{"norm_eps": 1e-06, "positions": "rope", "decay_fraction": 0.845, "dataset": "wikipedia_en"}
Each number is 500 + 25 x the weight over its row's rms, rounded and kept within 0 to 999. Layers, rows and columns count from 0. Numbers have three digits each. The size before them is the row's rms in percent of the matrix's.

# layer 3 attention query, 128x96, rms 0.128, rows 111-127, columns 0-95
171:530505558494539481483504468534495496494470544542479512483519462500452482478471497529483501508488500509479493472548481490511515482506485500498479492499509495495483501492466459536538491507522457558454493460484502475514510485523474500536506512478567508473505515482519527461473479494488469457
178:501499505511516542520506521530539481529436545478463456521520517473510509531495478500454499498487485517498543528466452538517548488522514465516516504476498514490446485516515521544545514473508504483473506493544476515524465527531487494485493496483543535524498517513515485508496503484525483476
188:507505517534488475528487479448498512488507512540492519455512496548492518501513469481480501499467548472462485522504518524437496506441531514489477531448483508502509532513473456546539519480517520524497514510503460503470503492452505509478510485453536516510517507504526498483492536504508462497
189:488510517520521548482524541505532471457526481516455498472472474543462540504496550499495477521485557479486502496516470529511475509455468513448474484479506499471490490474531511477478500527488492507512515533508527511510460471503506539494497509515458493491490500548512510470502481497540504447
171:526513535529509544514492509507518499478519512485468483475504513513505475491477480499532524476523559496464493529503471494487522541481475546504512504534511498458478472504515525533455437503498486475491527486487537510483545510471495463572500490477472511543548484499471494498515506520470486501
190:510488502485519502490516512510502480540460490523495459565527512483502537521525551526529518489549549531490550549501514503493492534434520497517479526489513478478546500497472467489445498524482499486465471477510482503522509481509485457507479492488500509496491488529516537531477504517487484522
186:527481523498486545471488513511458482457500491524534471462546492523485513492550472515539530496494485501496483525569499481536501474493485476516495496441499500506504471493462464466496504496505465503487544538460528497493503500535520508492478531465510530514522526519475511518520508448513522473
187:549490501475457494516508493473511475506512541455537486495516489471493561488484487482481480505497548547509529530507514477546535495481494551503488526511496503492455520491463492513516478477538547522483496511500521489498497471482536492499507524491484453492491493545520527544518505510544520546
190:476512505517472559525474511515528478478468535474548528527502496470520474503514492528533501489452516472502515540500545506498515496530487511490506484455531505491478469512508502517530475500492476480465451458475551492489515491521505497462525515487458496523477503534520422497489490512477488498
187:507493501500466509512525499532518492498504492520501468462492480497494528483562507512507493467481527479525440508500481517501475516514539496530531493489503499459510538487484487501466532471510523496521470508516517522493523483508519508486467459479553483502519541461498438529482471466501543574
194:492497465505541521542524569494536496477488501516472503524500468489478537547490486469493490516489496499531507473491508554505487492489490497520469520483508494492533479506514519519482493490556511488524534467448513528510501467482489454495536498518531511481502450450553486493540476492483528516
194:552502506486495487501516513496539526477503478506495513517481516502491552501466497526543464510493503501519545526515481459495521513534546573469542469485504524484494538483523506488501494481473455486513490524501482510492511496510517519505479520499538517434482450447513491467476516490509469530
195:544571453505504479559527420514511474493492509506532489523468483528499484529500540520502503521480514480509517460511495507466519463476488499540540517519499435495464525478514513459503482515528498503500511518510493521470492492518539521472510465474485515513518514497511497502521526516475496486
198:500498459511498510523525483496507509472533519479524488502547526511439528516562489485475532465523503475524525492493533472549474503492514511483495480485481479486466475524501496519499532503429448551522469490467468512513476512478496520515489496497481496510494499482536522461481541533487479526
185:546533494511465507497503458488509490484522490452512488466487437516525495523490488518538470488528509550476528526484533490489471472542502481515491491493490548475540478523509511536512489509488516534492546521557472546462488496505510466493502496524524509519501503511522466470508466526522466488
164:471507498518478503495474519505497476496512546516468499499504548506524490489539515485493452490515486506504486504509547549441507438525487549450496524526502520496466536486497500473506501494533563503491462517504539488468513520497503510480451520505535556465476505518534492499514505490506515508
202:485501474521446535517492462487478561506523488502536504488527490486525521524489542475498491504556503517437526545461480506506486477491490468487530498501520492524478529508485530489477495508527480462481522478448526470541515469470486525476515490507516496481504486499535527454499462491501538504
# layer 3 attention key, 128x96, rms 0.125, rows 111-127, columns 0-95
182:554479489473493514518498528536480520528517568485485507516477528518442501486480506483524483512482446548484467475497524486508465484495519503509535505530502508508455519520463462482552486512491508494462485475511486491531481485480483489555508518444495529484477505475501499488531496491492534469
164:491493502496480486535514497497492513505464514506468429506500490503499513563483492540538464494546499488492522483502479498526509471487477431506501525524490536486433473494497474518499539503510492481524465490488506502503494487530520513527451503534562486542503493498491516505538471549501476496
180:466535473545513506485506517446478500488476539497484498495433540449514506503503485472514474487508480481500514477517505482485477484474532522474478473486517514476477525503498465567490507522499482521505515524536505505530504530495494507489526476399497534517527478477491504513518485511514493521
179:501485510491524525523523517493487492514513454459500474480499434465490517517507470481462493532509523482535490521496480492504458519485511504488494509463495511456451506456511497473466492530480541513490509509515514458515474481558563507481561526483483502491478489511521537507462494465498482479
178:471496523495501544535496480532490470520483496476479496492526517518511530481488502508534439486528550526484499507493474495515446586509495551549497491492524473478506459515496491524499498478511474480475508518528515506490487488507529486528503510452485508582495510489474481486478495486494520506
188:526473472528500492492510516529528487480460491504514497538497554512505511528493497485514514538494485463520532513470518489513509557467519513500524491514515501491537508533489472510499498476491503511439512456484480438471516542540531487517543507522527516502510491512505515518522466576494498542
179:525529489471495487468486518504496509487484524520493516489527497519461493501484490484473463506476531485522526512458500507494479524552490525496518506522488564502490525505492480475490499531478473531488550531442524496516530503541513514490483543505502556543514495481543487521533448452458506494
174:475486510527476496419539503524496535491506500494511510515476494499487522472496494483484476487521522532492503525506506498507507538460513523490470489514433436475463516495478468510480455506497544511527480489495480500489499489537517498458494526492535465482520508491433493494563485519488504481
195:485504490451407489475457478485535469499499530499506484517532458481520506502516498505553509520488526476501511496504578472519520526485464512488497474508532458516479464494495463483515495510501468509488518476511538541532508480502525482470494491522514487497517504499510477532475474470509504466
182:499494525498527499464496512490528519476474584505493471494518520507509480461495476493519545491530505486516505545513473529501448489523480471476462474499513499485497593513505533468478494512536467508533500508496490477493532510506507511512467486514502449525520551490495462505484485501510519513
188:463511530540490502525487511499510518505516501517497543536472540510480513512477458539514494503494508490530526480506500513494458451467485513523529465409459516505501487496478478506458502493489477504496529453491514481501503510506498428510519504540530477507490472507512490532456507460498527512
197:563468484526520493465450499523486515471468477477475489508494547498513511512482488516534482506470472522544485550494485514497512473472512493497488501518533495537498485486490501496473486502524476498536512518537526548490481457513543498507481572498529491456484506505518502434484527485503507522
186:494519518518501514525511482554490463477488467490540464492520467505515514513515473473553494518518507532484505450518495494493507433514521520490518482481531464524469560508488523466477496496485464472516518519508469513516498512559493488539529473491499507505470505522496492502535512530434495483
190:517454464559463501500522515483469527484477468469456518512528458487486487503513482504484508526472541445466538486496528485501508485513525448488476535511504430508505531503496504496481536494476465520503508478516487499486475521462509492493538554473499492537489522483511484486517528481517503521
190:508526477470501500473472509495516481493516476522490440494455483490515486473498497471526478505507471535462481491510519481492481426526509541483478501484482504519510446515515502559504491513502520530468536516481464539490488507531522494465471538508476489515503517511508454487480513537519490564
160:490537509519496511508495518531506515483490512488495509509489513481532518482516450510515519492485470498525526539536541506510526485513477547450495467455542459482451484506493508463518499525501582534508507509539517518501527481494522522542485474539542551484523491488491521489509504485537507499
188:467507511531479470511501460526508509434502482512530525506516471462484514515479537453512451513527531492500510566512448511527492445481521459515514465497475491503527470517489499504515501510497496504430477513497528502515536524463476510519497508478496483470516538494510502519512486459486500490
# layer 3 attention value, 128x96, rms 0.136, rows 64-119, columns 0-95
123:524481495498495477470493516488510443493481514536501462469515509469457511499531474484473520550485531543520470488441476496525530498526468471457482490494505461514511498505489545517509479467491496481454531507510534507527487496508505480507506472498537519512534432482465493521501529492514456509
130:466480464543513473498509538534500494532531496483515508511517524501483453488528526491487449491440502505508462500535532501466478505468447500507510526500526522484483492468485521497521488462468495497498483505483521527465533507520492489446501504524492483479458552514558455501533509482506486499
122:502484502475552484481536493544493479463489490450540501469488493525522500492479481522538522440484501475551511514507492503505515493507492499516486437479517475474491522493509519545524496508451495513446497511520555493499441489470471500505477514500492519507525502500529505553516505528490463509
136:494490499554469518489495495480476470522512494564470447490496558502530482459514485486461525490471476480500532500451493481508476489461504474524515471503522492517504506484500519506463493513461521517468486481482484556522504508521508498510471504496466521483500503541472489524494498466476504422
127:518469451511484514487516472497544501554513491503508486469484482508454555503506470510486488508519531481462517506541506555491498487482473510521514502491538538486504535597558477516469482527487506497511511486514506487482527514478490479504475522530471510474499501527506528471523521486491500492
118:491515531502492483525482524495483461458492520517527490525485522482448516527470478468497515485530555495495432482480529478497510539535541495510501506476499498476469506506520513498509523499547489550468462524510484504499497528477487488527480513537500481451477470564496466462505529489495475502
120:487543483513457468520503469468469507525563482458471515503448460529514482518505483506482496513502455482526507516452505486522468493504489541468487519520509515485492479551467512474489470488521460528493478486501532495505532481482513508496505507514519494495528475559481487481511543539465522517
121:475536482500530481521488558491484494490480519514468505490468453486501543504523549516552511530491551504530576516450503467484492524529525514499519522503502491500491486511477519530495473520542508492532489503458498505506488561506479498537504502502478485468529524495508503478489501519483545474
124:512510512472485489541488492524521535498473508486502515461505565475474461503484501510483498539518531474477503478510485508519502477489477493497525455516519501436515509457503506516537488522478508529511519522490513540446495500485526505451534492506533512506522548554488528457508517521476549487
133:562538563538451534490497496524458549510506500523495513486496510496466473500510527486523482509504521533530470490493511505520485494453497496448443478483518521496494475520485504485488550509514485460510516487485515481450494541503520482474503492516472514491500501485483530516511513523497435481
141:490545505537523475493500520510519498480521509484488515472541529480505515480490549546502507482508509491562508508509498450473547504484492479490529489494481514519461490516549507517514469533517494486463560491590484503507504518532483546498527505517493504506520502519491480520514494526479547507
124:493525479511494494502506503500557513437534496477472487483474473538520487466494537504537528488465494535472507491461504505511487490457491486522495522469502480473502527506518438496496524433555512501488515479491531497504484508494489552508486501524490520517523482508457524462504490470472466542
122:517500454514552463481474516513498509537503505485508530523523488447514477500509457502490492477500494552506509500510476530560496505469519463499478519459516462466510486551561451504536490532513483498524530486464514501504519476488503507509463495488471500495450510524469492517514531521469499507
129:501498536488486474498506519466503611497501512497529467534499506545490544480524483488496485496491458507499524504433525505525490497526504521475508493477507451477511479501521495487494532481458498483481502520494513489499515514504495522499486496508454480504427480510502515449493486518500546494
117:482451523501501462500509537539532455493539487515487483486486497560485464485530470461525491492552488474497558503487527447546526494519497512475496514493501500483531498482531469507469514518537497479501475521509502493483507500491474455474539501491527506487491536459544539526494497480496494502
110:488517453490454485495521575581446507511499493494537468476488503518513518498485469546505519509527516444471439520513484458514481476492482512481497513503507489510519498490492524509522461482499500488487482491452495510492478527508499512487512472489499503475511485475458497471488486456500487540
122:502476486504514468486506499514535540487547502494494466487534491454498502561539496521492459493552507509480516495485522487432484501507542514493455519515524510497471499497482473500469484446491508469488515476451528524443469495492469510514482486506499513456503474517482487524447482507501495492
121:504527479519489452488499498506492448473506480510450536474505496554477554482470540475516491506517494454518457477493502518519510502496486505517504460508501468504464516471492473505448503548480504511527494490418502505474512483463476515512481491496508514502472512501486496514450514557514488502
113:525495512505485487444548550485498449468498526484521497484514498524506555498482527543515497485513481479499485485535480496549448499505552511508491548495501514508516469508495513519510507487453482519532477512524519507558517511513442502489502464544519527503490515548483514471507519505505503479
118:494484547481516516513501502476481519514484500497452459566489475502467532462461499553536521461512484487486515516488505541482530504460533508492538465522486482494480504523534508488496512472535505479487486536460487498489520491486478498473538517469475508467510502555525478532531497465486478524
131:495479531528520483500506497491556538514485524509490508511498491523542483485473466520520495537540520453478439494500490547534492488555528519509488516542499480518489461442476469493514515497474519441483514499533515496517503518475535487479496502498458494486494469472521508521527492510459471513
136:468470487488549494476466505454473523519502510539499507478516474506489523508491539529544482501467498482432498476501518491526485484525480528459505479490496488465523494471505562480478523507516511454499495467520498503480526509500505471548488528473536483500466493553484503497528474487537454492
132:546546487487507521477499477512509472482503492483498484489504499490457443507479494491535484481474498473489522473467475492551502518489490496470495525463515491526481511475493496510483499483476529452481455489517505458433536508498503495495459495497486483497496445498554487484516546472494569503
121:471489541483558555515496474494488540471518517506496518483433503504501495511519511519527485524480514476459488547424503503495507493487493530531480519515494496479507514507530523477533497489471504537512497471487506503548497529514519527494480494501537503507451516496558476526519543524501491528
120:460511494527495485482500546503467515466491480536475485495486479505499460478554483489545515539519488519557507467551489476527519500451544508522542484516508518447531500492542486492568489484506482494498504500479522465507497505484512522540467508479487474492531488514513484478518510509533501483
131:539528561549488472522474512495526458552492485530525469521487487508482490497499538505473511462446537510527479518540505469497502462519537509522496512535470521494514503528520462498470517495443511497515505481498542512525506480470537494499498481482517492509520492527499507481520464495508539546
134:512516491440490486474515551486538508529437451482500500509491515503495483522516494511526479482469516493497489502494508497492448461478487501506437502508462463503494483491528479456499487476510456520452450484530462500511521546511502495555495520491485501514521496521511547479486514470480507520
116:522527464521525511528542494485487510509548517536504495479525489482461535503473417503541490522510499502528444492503510501498525546488456490467505504477484503488518484513526485478472509484508494494455517496494484566505481523505502515482487475476515471479511548458510535492531504535501527525
133:500428469510470521548472513506493521458509517490513496495477499488504464505527510511517492496456492513508461500470495532510494508523560526498531527483490487518461476527544497524429503497499482476518462497480519484531523542532534490476508498517488506478529568493497527481501535518511504504
114:497518522469492518509528494462548536470487463514544453484501539443449510524518525522536507492480476462525530467515503496482471517516498508527506524516511483510507495526506495498487525550512516517513481511461510484483495449488516524515539508491497483476518513451462474534511528489480445492
126:520532492498492534500508536502538461503511528498478529515506477517506445558529467499547502551479468498485473508514498518500508512465536484523491514540496471475524501529453526509485507525484500561494517537486506526471503522516491506504506508492484479478494460534481555534491475487510557500
127:498537451500533506530478524525518521565542498528516474489577517517521510504481521461525521421510527511493496512455488518495496510477506494504501494498495475529475518493500507500515517493518491565498526517517481463537485531494528482482511499505504484465537474473501506472493498511529467473
134:521563501510491501537460511499496541490508484512508515504502499470515521475477504539464502535463492504468488550592517508480492517531485491465510531492492487492512531476533468517446501459478507490482462518491501519490509489517486452520513498498529491525495512515519487516510510531472462447
129:529500492561494476529499508496532493500493471494528526464481526512477541509510483507486500477517480493491515484482503518493542499511500502444503515531518511488484510490483481522574516496575501474492469515452486552546501489525547476517498497498452476542528513524516487502484477467508532499
132:457461532482458485503497487489480495466497494474497482491549493555465491496442499473494498452481495507503498483522484510467498496493476497441509503539531513490518485534559503515528481484504510517533493489503506558510489535491558517522530495497520492472501475499531517566495499511468512500
115:552527489487562466458499463493501496460492503512480511482485484538480539511507487493479533512493460493514508517467506491456490499456496486569484485526520484524451474520536522497540506501485496510452466520490527503465503539499517423483519481486493486514495530489485502516501490484505499517
125:475529480495484519512512510535483447480487507529493523499521525483550561536536516462464499517513489491497507481475501501468462512476484498472539516519497465522487498476562499493542490501497474483510518523508495488481480506461516513472441499480525460466485488520485503499524431489494486537
135:525480523505505486516471499531485506481506495496494483493491511463528491490452474506505512476487517507460506465492508507517503461462486575496430581536504492486496485484547525493504541519490485497478507508466495494486511489509465516503520502486525479502512527494496513538489493482556561456
126:485480488494496525489514486498469515553484515476497467535496501488465468499457468531521453501512503504521502507472515478460462498502515471529484480501493489488532493483464512485513533458525518501487461509454484491461552446481496485484555512534466479512447540481501497460526495489529495477
130:517480486550494512512545460495491486514492491502518448483480524469517525521482522499530530474456489546516491516507508516488492515526506474457508481509491524469487475413528506494514496495494499549522536492492520499481537555492446504520504519508502488516496480451486479520500497486449521472
121:478503494495470505509504551506531512461541504528481535514549490493486550542504467505498532471464519517482459508463504519529510453483482528552485467570521533506522485479511494527470501510505505482488488513512470459483507496503535517496503497496498498513501507497463464524531561496502485465
119:504472500514497497526538497513503471497526516502484556517495489473476480466452485491524496459494507515469519509497497447443488483505461461532464501477550489510523528480512522510515514543503518467499477512467524518533526514499554512468493519512489489516477432499463511472511490542504535498
131:489476458490493525485500471521514502495469519523507519522484489500463434487493523513520503479480507500520543531475501525517509503506478507453507512493470549506472489452519485489502500515424471499485498525476487502518455478490529470527514472491494497514499468555430510502484517494494479558
128:495497575521504480500470555513528498524512520516507509476455484496518512530465484482504494502492514498528538474479505547472514514512497485483489505467474505530520532501479520524559492491415490481488511474515503519479530469498534540518487527501473498488532553490480508486501518507505455478
123:469506483485502465453486500485491496503521500506543528519474477506523476482502544521496529525571492513468490485492489504445484538486566493480505475522509507488498512533525486512497553515488503511498506506508483490495472485521539509527483502525540510523498470462521481496521560456484544452
131:539537533509478484474511489498468480485511497463492496501528513496520483477508476533494466458494507492455504503427509522520502521488482525516504532501500555471503507484468492488495572533476522506521505487479506527518523499494494464532513494463498451449472527491462494454489478499490452495
121:509475473469513516508490523488533493470504484486507509554480528582519533497508489487525478535448532542511515484519499492508480494506514451467518541485525539484482498535469522480486490519461524493469499501493501504472509505460507513451490452488531463520516525520482483480490520465507489461
132:510504478451477467534510538499449555472526481500491470476471513491504498508447511461497513504465527491506526516544484536500519520517562510535501496516508486492510517488511520487534525529502495512480504486519496506536497473491493462452450484505505532494510497540473491527469516515457555495
132:507513454495507539495535547477456479517526514514523482490483489497534484467527505502485426502470507504525518466490499531495509493488466494529452490515502493477501502487467488497499511512528507456493504508503511486491523487456550461561532518522515480482489547536547489511512520511468521543
126:511516464520463495507473512499519511538463502524475511467525486517511496505472489485524439470528449503518516479533492538508522512545544518510478503502529490475522497525520546468505490489501526501477461463457524492535455512511488491436527546499512459520457483496486500493499516482488475505
126:490513487515496519505504481472504518527542477518473555501495530473482535503535447518529494479502507523509496500529495410559485517542512497498531480533483475527496518495528499497563511474450489500502495526500501489498519479526480535487528491532531493469536485507513500524468497525462506498
131:516549454475496512496465498481542518537518479475494517518484476496461506485499468465488530485568490504530506490469512483487499504471513503510522504528506528474519506434477523519487499487472502481501497487548506528521522546497500498523460501519527541479470556473452489537508498482485494538
129:450477480540482500478517494530522512485509478517453511504457488472489500501469520504488538445490532521513459454482498513456519518566494489487490508504537489502516488527471518507528499527499498512494503500514516451479483456545487492505495484486538484498499533540520536472514473457453496531
126:506528567499557487496517510516483524471492474539506496480505453427514511501550507504516533415485494500485507467513507516518514514501514475486535470496520530474491491511466476502498456481475476519505490490490470512475531513480530487456504488487517515498487467483489491483513491488533538532
127:541472505560518529460504547500484521526485495477508518519479458506501445536462488515495459489481528481493518465487497528491482488517479510501549477509496502485524502533532460478499513507548478518477470509527513520453499501492495519480481477512506503463508499478447459518465467540505495464
118:492508483488546517540512474512493527502485530500492484504484502570472500493568508485470474507516487493465499487580499487500530509477495509479473473493533491544523472458518443526501512503485482507499488505489502490490528513522508524498524539528519477464498507502448480486470489443462504499
# layer 3 attention output (transposed), 128x96, rms 0.123, rows 64-118, columns 0-95
114:495485512499507513489508474523480479515499502534489498471498496499478529476504460491483516530495529523522459537492554512492526506497459472463523521494466464494529499488504540511505437441525484494464481483503509458515497439515509482491525460495500463508517435469462498512460494502506495461
100:512469464522504437492508523529511488517507505499532495515510505493523492494514501473452463497468516533515489475509452499491510532490465516510505526506551541505461515498484512514506554478488487503476470550495530543513518528503495510486500514512503521499467557531553471491539533493488456542
103:511489513473554513495556485512478457464515495472561511483481526547506507504468458491509495449479497454513508526520553527518479502495490500511512462504496461489491522481515511525498463500493489517464483471533540462488483477450496512506471515515502477521552518480522491504502463527512489482
136:473500495534442516490514483472495457514522500555490486499505568481529464488472494485492509501490465515488532530445516493500508495518502467498511478513526497492505513508516523540496473487486520522496498486472491523531504505504534505487460503530477530508500498539466510559450510454493475434
129:517499524527485517504496463512543490541493504488495520440498502510487541504500464506477484516511527515470530495508482575488492490502489516547483506505498552508513501576544458516459503494499488510531492476523502496494492517485520464546456522523489524490507535500485510458514526452494521515
124:494532519493488501481496530505480512463474515524533475526468506500471527535513443447483508520506540487500432488501510486494527560535521509539520506467462497464486489502548496519509511543546489533487478527460507496509495511507484488523475513519501474514454495560504496511515510510512484489
115:482544506506480467487530488478468514516507505502472528479482478524500487477494488520492464498509475523518520496463510471512465482520488515492512494517501505503504494536491489458526499472528492533516450514492507509486532525474491530550493483453548478496534510583488498494542575509469523535
104:470503493502525485511486520485481484478472538487470518504473458493477518463538520555520488516488519496511561492511523459478500497498522501522490510496489496503517477507489586522504458481504541511521523491481490474486482514513436462526491516510468469500537543504487483517495481472505522441
126:478505527447474478527462485518519528491488514495526490451536561494494473500474509484462513552513548490497519491530525521532498498497483510509516467520512517455529489459487519487468479494523499494490499482474514517461438499484520501453522502484513472495527545531515519497497517517487526451
137:530534528517456494462490498571424538510503487515517484511473496514474485499464506505538472485524531543517473494489479496521472492475518499463475499492507524492502510498471520494484533495515484471499509500518508503443486563471510449494502484515465526529513520462475516519505524508517472527
121:455515498497494488511505501492502482494545522483499504483540547498474490496522523544490496488484506479544477520520568471499514515476495481511512451493446517510484490529528505515482457513480497463465526458566489504510505504487495545494516512519452439527493518505477490504499462518482511461
144:478514470489502491512494510526526495441528478485464471494461483541536495476502526514509515476475502524479503525503503465520466489478494519520473538456493481481526503480523469485479516445527492507492513458482546488511470497486503569510488499530503520459483482491463520455468497460468473528
141:524528477512542475481471505544527487528455478477503524524501466479521477465520477497503514475489498515514507503502491549553526499476479434489482472480502477472512469551523472504532486529503497487480518482450548475490503489495510493473486475464476515510469507511499481537504498528439518520
126:536521515497502465513485532491488573489474501500516485519520492546485526500509500460469507491502489491487529513425485510502502508479473533452488489492542462454513494526516513506512560512451519516490513557493527502479505529496470510506466507513465524485454468529496513465509507499488517515
138:494480540514495464513511543483522476489540521503490476473499493524490509478527477475518471467518469474484540487475492451529543519524506526490487520525490518473534503506523468495502524511515482520479483560492519480486530458500488446467539490527513502482480559435513522526492505478523502491
130:507496467499479484505528540517485490507524492480525470494498541500535556474487505525480478515508520420483494552512503486502487483517481501480543487510493504535514503438511534527523469492471530461530464474454514500483500503505509510512489493492517504556531486483502478495532528438481510514
137:479456490504516470464521482511529497526524529493524469483504512478471512519525470545469484471517511485474476510502497492451474493485536498511462552504523469491501517517468496490468501444485520488460500486455543530465442472486476511521445473463496500462485496527508500530489500500512489486
127:521518469515470491492520508515509444455478495528446542468507514520476529490469542506516472517484501453519503511493498511530504499524485520503494435510490462503479518491498462474447473514474504518479508493428494474491522507502471497505456497476509493522474529498518506513461514542544476495
126:550522498493502510472517546495510451478468505528543495490512502515497557461515511488487477494527518457505476521501531504543447485491477514507483538490466497524518455522493536512499483474449473494501502477530516546542512502533511505470534477540518546490497515531494522498471475486495487494
132:512480511528499521463483492486491516468516503474471488539538455518488539476440480529523551480524478500495514498499482496486512523509526538500537452487489497486495501530518512489473534489511500497468463519474470483498492503476504524457521527522483539468531497567521461504540520469474471518
132:501485517530515460514517474474542527499489524495443502505493482527561503503507471471493503492547519464523474486489475535529506486549548544488529506521501475524491466434463485510497531488465487499481506528531531520490511534484496469498523522531460526496499467501500521492510494504464495533
121:507464509526550472460471509467511478536484503533501489472533466496504522497520519528546496502496512514436493441497463501522515496528450526484518476493498485468501521484497543489478557534523507486499508513526496501474509519505504499546479529450513535482462485522472522504507504488522466525
138:530537488505483501495473487538538465456498518474503472486521480488465498507516454476515474488465505503508500454473469487549503531508488494495512548489560485530480520488490475525496508475514535486500482491549478479449533509505504496473471515488489478462500445509532516498524523457508537476
117:474494515497551492475493457540499498459506525502484499511477482493506525517499522503524501535507514486474510495412468505495533482487509537550510537544512496477481516488512520483544508482475540489503509505521529501537484535472526521513483512511529508520470506495530472508520531526501474576
116:525482508515497467482497528510474470485498484539476497496531460531523472480511491514494503516495468509560504504554468494520513465497507529530504501488518546431540482475537501480546483454491502478545504480485515456503485492486517525531487487476458463537532493519537490500493485487530498478
128:522529563557508481514473518484502472552502514538503469525497517481474484497500558501495521484456550514546501521517495494492508509525539516476505553511474488513497469477529492485492539497474503500497520513484536470523503504502526493492492474501514506492557489541497509449517477487513516555
133:521499504462470473485474563500540500510433477466499487496498534516504494486492506499513537478472503522482488468489441503466464482489491468510450486522467458519480509465516501458535536473520509526466500507530475520513519534528482474542477507471485510517515501518493517481502513459505509532
130:472506456526507516515539473479475516509496533507499474474512493500486528478450476501552517514495508467540469514462488521506555568496463496480483521460484519482509481490510462465526511483487487507476532532489479562495447522494492496516473504490500478484536522463502514492528483485510528523
111:534442482505522517501443506492499567463509543507486483496464488484516489482508512506505495476487497505524461491474462498513514516485512482494555518486534487530478503510522501513486527502496488473530496501503551485530499567543511480497506491491498518467528572508465507474494546504525520484
132:550527537502528518521512488479539518475509460512492460485508537471449523515497531516499528506478471484544496457500481529494465484508481517530489514525523495522491489530484501533542524560534502500474520495452513501468486486501506508518539526524502523507546503469457484484529497486520457480
131:500504503504485519477507534523528491485528506484491534488510506508524436515494491504540512548488492500500471530516491498495529506509518477517532551553500475468527523530449544530502503512488516562491501553474489539470453517496486501527506504507505504499484498511499531496499448475495550555
116:500510470491559511546499541526509524562544498482514518442527480526515503481498516491521524469502508492527498544495516482492498501505530494529531500499476530519491507489501478522501476495519462543488508488520479478488481555510512472481483464546515473510493466503476469486505486499525470423
138:526539509511512508516503496474494544515490496503504507500508495491515484483493490560509502527463465510462494507531471517550470509510492486474478548471503498503510514474563502536452539464491518478451468541505502552524509510510507436508532529490528500496507510496515491555517519530504468496
126:495497495563521472533508497514516519490512474522515532472475502527466534517505506535465491487509497487472505501522531492507486484483513508456507496529515517487502518487466487521510487485579486488492497496463473550549520494514549479492478485509446467544519519517507503507478453489489564480
129:449474539495477466506495503477476491481490481475506468490526498554457517485492520444526492457476523507538516504514515535468496498480497470466532501534510518505489482533526494524489455463535523497524502465481501536508497548494546507513533513492531500497506493507518519564461486517461498511
130:517539488501517453456476448484469485480507491520510540500471461544469492474483483482463553494481461488487489495509501483467472526495470513536500491528535480512437491489528494496492505493465510509461482492505520489476502535504491415501506476489515485489490511497479529496477457473493508526
127:460513489459524500524526523520513495485514502521497509488529490486543513538538509488487488524514480491522484513476530496466468494506497490470514504495519501510478479498550510472495461486509475480519523484495477498464504473499517462484427489468509444510505496513507513497508401479441475526
133:497483535552511497502444512528498496491477475492502482511530504474538491488507477497516511497482494503474463463470493486497494473467472560502457555533494522491478490488514510497498524539468465471502519527478487515450546521483502541477493509502533501476541523493484511544490496513532548456
097:543508469532499496483461496497509518503469507504499493526507480497503495505440491488473479492513508524487501469497415503471494515500501520497478495496523470507501523503489516484530569531510503499498486560471493524474502515489486518492547500495521561471451494518524512461555543472530493517
137:502477502531496500459542468506491481486507519494540503481502526486509540519523527501510507504455480566517496527497538539486485504460543455486514505492485528468483506450506486466510476495491470540527535497489495509461525540478463491498533516519496502524472500493479513505495476494429487452
145:471485505484477536515515533489522524497504496552482531561518479486500516515506473504490518456445508484503470512465485522527517455474502509559509464567511539500541451485509520495460489510504515508480493538510474488482506528513522523507516475503491493530472501489481503483547542495493480474
132:476493484490481505529521493529519467470526536513492552536464478484488481466497482487523472463490535511473531511522484480469478491494479492514474485503526514512546525508514510519528534564487476505484524523465521510494505541521541481489509559501525516477495451528471532459515501535498529523
140:504447471489470521491496470515500551471509491506553510477520474514466455482518508506499504472506510508539549478475513530527491520517514512486515516477453542529480488471511519499519487503487490490468489556472472463503495443492545482510465465476500526512482496513441531512509491503506502535
146:465522542512538472513453552538539511507510512511484511490445454501484501536470480502508516499479489504484514494475494552482503508522493495477495501468494509542519539491459497523521494473452489511505507451505496509486498442497538553516496527468465467480528538515491501498478507516525486480
128:467512497488524464468492529494489496470544467551524519517458503484516475488539500517487503510564496497500504488498511563502477537493531507491507477506478507474498503522514469528493501495504515464465503486503477478505466538511512518554522531536537497487531463444530497511519519478515519443
115:539562506530513467489517494491475490485467482475516489513562511496501486510501498528511451459495503511484517484441439518501498530519504534524486522486515530505501493474464505500501565580511484510524496517463514530530479531490500491514511478468517494472463510488472498477483502504494480503
144:523478472476492500528474535467505487489497501487499496554482491530505535513519477485497491521467532544499535436514461505490498506528495462481499556493527525476472496524472492473499519518467520478467487531486496517499503512451505524476508439493521451519546519481464523457486509473496482490
127:496519482463513486512525534489449524475517495514480459482492526492502507496487497481503475519478489481485514506532539538501513474482515516547521488489515482464546513491482496493511485521492508491481540445540493488497519468463506456458469485507536529503496505561466455562471514513488545501
117:507522461511509525521498523487473507500463554534525489505518490506558517471490509520489436491484501505531527469481458524474522501499466507540461507509496436501493507507455494493514546513547495478476492532522527475479495517482536478547542524503486483476484515538526505508496495502482500536
132:519515484539493490518465503509502513544469503516479556446498509500488518521505523459523485444507457481496488462546465545511515499515525526514493526491519487466489556507497568462522521492506533511480478483473511481512501535498483499444496534475524467506480486497490515500517502483483485531
126:494498495517519524538491497504493514503525521515468520511543508514450509513533459537520477517496517527477478538506524472536466485521529501513511457538470482483502498503539464507565476456478499482494503500499458508484473488535488516471515484557514511458540500522515478500449479507462476486
130:503543478483480524487470494472549491536513485498509524522494472504429495486550458472505498504546491499521520510494526504472515513443497487500530515499504516450527525432488475529470465471504493496499478481527491495521514526484503524514483503526515537484487555510478464514510465485495492535
135:437505483535471507493509488508529521466516460525468529478498530484538530499514491509520559459482556521503498502519534487485474498547494513489502511462506502497521500528465507526532489526495496490510511491544520440492485454504459484497486498487542486525493553515528518516505471492467487472
137:520495557464526491492511492499476527486475499536555501440486477422479504456503497504502534457482504494489538539518546466510532523535481484514532482479512540467490488494461486478493450466470489488508477457498468502492510512499524496495494484499479479521493487508515498489507469472484494505
130:521478516542488506446480532501502498504481490458502523541488468472512483513438538518451456497512517451497520460527495512497503501514477495504513518499521491496514512491522473484527506530523492516478458546539483536455465534503500521520457473503499515453491495483454480502464490523476497480